Weights of a small transformer language model: a variant of Muon for these matrices, 15108 steps.
Each number is 128 + 32 x the weight over its row's rms, rounded and kept within 0 to 255. Layers, rows and columns count from 0. The size above them is the row's rms in percent of the matrix's.

# layer 3 MLP down, 384x2304, rms 0.016, rows 198-205, columns 768-1023
size [ 96 105 100 100 100 100  98  97]
[[140 133  59  89 147 157  85 117 121 121 139 165  84 123  97  86 111 126 109 187  94 134 185 174 131 144 146  98 140  93 114 125  74 115  95 145  83 175 153 148 109  98 183  95 177 147  97 165 111 113 152 152 152 104 151 155 162 137  98 113 175  78 118 142 106 122  94 132  88  42 123 120 104 176 104 100 149 175 162 145 171 101 129  93 166 155 109 117 154 135  61  96 134  97 140 115 104  53 158 141  84 118 109 135 137 113 107 113 154  92 128  68 138 189 170  68 139 165 105 143 109 163 103 132 108 124 148 154 130 149  70 118 150 128 109  96  96  70 172 185 132  94 111 153 144  84 148 126 156 172 141 135  94 123 162 202  63 131 153 116 127 153 102  87 174 156  56 141 127 113 116 104 174  79 159 177 130  96 135  43 152 114 130 116 156 155 105 121 223 109  95 172 100 168 139 122 115 151  81 118  99 162 135 114 165 138 153 139 146 102 188 161 118 174  76 124 129 127 135 120 113 141  70 166 170  76  84 131 202 137 145  91 120  93 115 162  96 102 192 153 141 118 187 110 192 107 173 183 153 109 121  89 157 138 144 145]
 [102  86 121 114 136  87 118  98  86 154  97 148  72 133 151 120 117  87 129 129  99 158 122 152 104 121  72 141 103 174 115 121 157 172 149 140 157 122 133 115  82 127 158 110  83 121 129  86 119 121  78  79 111 134  75 179 163  85 106 107 181 150 143 110 140 107 130  89 100 171 195  44 143 123 113  90 115  95 144 111 142 127 149  99  89 131 129 186 159  70 135 140 167 171 127  74 179  98 132 164 117 138 246  65 153 110 143 162 113  95  82 193 118 157 125  89 116 113 175  80 119 171 145 122  86  51 124 118 132 148 131 123 134 189  99 144 143 113 134 167 145 151 239 116 172 129 150 117  98 158 166 204 134 169 121 164 107 140 147  81 115 168  90 111 122 127 132 142  95 100 115 106 100 136 141  86 162 138 149 137 118 110 123 164 105  99  99 131 109  92 120  93 131 143  60 138  58 120 139  53 120 224 151  69 132 139 141 158 152 235 129 144 121  97  81  29 128 184 120 128 100 129 111  89 104 111 135 117 179 122  67 168 141 192 137  77 124 191 182 191 119 128 131 110 114 129 111 114  93 166  59 119 108 120 137 127]
 [126 172 145 173 151  91 105  94 156 117  87  63 178 125  56 129 141 178  94 102 155 137 137 130  84  56 128 119 141 116 178 113  95 179 126  67  93 143  88  94 166 103  91  92 138 147 125  92 171 147 145  83 123  87 103 179 123  89 196 111 100 173 163 121 158  99  87 117 138 171 190  68 131 158 102 124 167 143 186  85 141  98 122 136 131  90 134 185 138 156  68  97 149 115  95  88 141 142  48 128 138 144 139 147 111 154 150 141 150 126 115 137 137 138 119 128 122 145 168 156 174 154 111 107  86  52 191 151 133 110  95 178 111 144 161 141 118 183  61  87  43 192 162  97 120  91 137 188  86 187 120 185 149 134 216  83 105 107 200 151 124  88  92 159 101 167 133 105 117 156 111 110  73 140 141 170 132 117 117 118 139 145 136 133 149  99 151 140 104 122 135 128 174 164 123 139 152 150 119 112 169  81 120 171  87 128 166 141 107 142 131 115 145 199 136 155  92 162 142 156  80 153  99 126 163 171 123 102 173 135 114 186 136 140  99 144 122 117 117 137 113 127 127 149 170 174 138 138 121 148  90 103 149 109 149 166]
 [200 184  72  91 113 112 159 168  53 119 148 141  84 114 103 144 149  97 102 136 103 102 171 115 101 104 137 144  92  74 111  86 130 146 142  79 109 145 111 119  77 127 127 118 107 144 147 162 168  91 137 152 136 144 138  99  61 208  81 102 189 232 152 137 106 154 169 108 114 168 146 126  97 197 137 108 134 132 133 129 143 148 124 101 137 141  72 195 116  55 108 181 148 118 150 110 141 129 159 134 152 131 139 105 128 145 129 141 131 127 194 118  99  48  71 212  99  98 141 113 143 105 105 117 188 176 146 134 146 119 121  99 115 128 145 137 115 115 128 117 104 206 118 110 130 121 125 103 139 104  73  93 110 141 111 109 154 158 139 193 162  60 134 168 115  94 117  79 112  88 206 100 152 100 120 135 159 145 107 109  85 124 134 128 132 157 115 155 121 138 165 126 155 136 103 108  86 152 139  39 144 124 189 135 177 149  80 142 117 117 153 125 149 152 169  81  69  62 165 176 142 116 152 141 142 126  83  98 158 102 171 145 128 184 147 161 177 137 110  94 119 164 127 124 125 147 160 147 120 111  85  80 158  96 154 149]
 [163 119 128  90 168 121 145 134  76 156 153 103  88 158  97 166 147 124 104 136 164 113 174 185 163  83 183 169 136 123 118 170 127 173 122 148 117 179 124 119 148 161 131 236  51 121 103 121 106 102 111  78 157 180  93  94  80 109 103 168 138  76 127 114  91 107  95 151 186 157 159 153  78 153  74 126  49 158 182 186 136 136 114 118 117 127 134 139  83 109 123 104 124 145 123  84 123 144 189 141  99  86  95 173 154 134  82 175 170  88 132 115 145 112 130 159 144 142 129 111 121 115 131 134 128 101 172 106  22 127 159 127  75 149 224 105 133 112 102 112  89 147 130 182 153  89 145 103 131  87 121 131 133 116 105 165 127  92 134 106 183 106 180 140 187 110 178 146 138 133 149 174 108 158 147 129 137 160 129  67 143 132 107 114 171 142 170 134 153 176 124 121 146 132  85 105  62 180 132 103 117 181 134  84  96  73  94 141  86 169 159 121 128 140 126 107 168 227 145 155 119 130 152 143 163 124  44  94  86 175 151  93 134  59 131 128 193 113 162 163 151 149 137 105  85 126 183 191 114 130 211 172 113 166 154 189]
 [126 139 139  87 142 130 157 113 106  55 164 134 132 166 112 109  99 107 211 130 145 166 181 129 127 121 135 174 127 191 101 170 104 159 112 108 161  58 178 121 132 159 137 149 126  66 137  82 126 120 145  94 143 172 132 133 153  84  97 111  73 111 110 178 123 102 143 160 159 109 133  86 117  88 158 136 130 129  95 131 169 100 125  89 111 109 122 109  91 103 115 133 114 147 103 168 132 174 139  81 125 112 118 137  88 158 157 126  87 125 196 160 116 142 152  74  83  91 133 171 121 114 101  81 112  84 133 141  96 106 129 126  89 137 148 121 143 124  96 126 111 145  75 172 103 138  98 109 137 200 158 123 124 170 115 137 138  64 122 138 105 123 104 102  84 103 139 110 168 124 159 115 109 153 148  96 151 120 136 153 131 121 187 139 106 145 152 151 174 122  55 117  92 139 173 147 140 120 126 103 135 100 123 187 114 120 106 137  18 160  93 113 166  93 131 163 120 144  92 103 134 184 142 143 109 120 130 147 141 122 180 150 180 134 137  77  72 103 108 154  72 167 146 113 129 114 119 152 119 171  82 171 139 132 142  96]
 [146 136 154 149  78 122 177 109  63 158 170 117  68 176 148 162 125 133  79  67  96 143 106  74  66 212 142 109 126  91 163 108 100 159 118  93 120  97  90 152 162 105 125 140 100 125  79 130 112 148  97 186 166 164  90  95 177  90 148 133 146  67 124  96  73 139 159 147  87 156 130 115 178 191  84 114  99 173 130 170 156 185 108 100  79 114 172 184 130 140  93 180 174  79 142 116 100  63 111 138 134 117 119 130  84 160 101  69 137  83 142 168 139 129 128 159 110 145 118  96 211  95 171 179 114 156 214  72 100  64 144 136 170 123 150 140  99 110  84 132  92 102 139 157 131 151 121  91 107 176  99 101 128 114 142 174 129 190 139 131 148 149 142 177 145 102 175 167 139 132  93  73 136  73 119 136 142 139 122  92  99  97 162  95 147 135 163 183 102 137 132 108 139  91 121 104 121 112  98 117  77 141 117  93 126 135 104 115 114  92 147 126 109 150 142 151 125 137 137 118 108 164 126 101  99 163 133 155  79 101 134  84 134 122 105 140 121 134 122 136 133 166 127 160 118 116 148 112 157 107  82  80  73 145 145 165]
 [140 179 111 150 134 125 127 142 108 120 132  87  90  77 135  83  90 104 144 104 151  90 156 187 115 136 102 128 134 136 163 142 133 142 132 103  71 138 144 143 162 124 139 157 102  87 119 123 128 127 153 149 154 147 121 175 135 110 112  93 132 103 150 109  89 143 169 154 111 115 112 119 165 129 126 144 109 179 112 125 128 139 177 118 159 145 124  98 144 152 124 103 161  77  81 155 151 114 108 112 107 143  73  89 152 157 204 148 104 154 169 185 109  45 118  68  96 128 161 126  97 124 166 135 178 116 130 133 146 109 149  96  94 119 154 111 181 164 141  73 111 146 165  74 123 111 130 124 185 163 146 146 112 111 169 120 111 149 154 165 106 151 150 122 106 153 163 110  94 142 173 202 118 144 146 116 104 108 124  85  89 129  80 195 120 188 174 122 128 151 164  76  80 159 135 114 155 113 120  73 160 132 119 183 132 101 121 113 130  19 182 158 166 156  98 166 118 149 155 124  80 122 146 125 114 139 214 154 144 122 114 116 124 194 170 101 104 141  88  57 148 125 161  89 119  98 155 105 149 136 107  72 146 168 103 190]]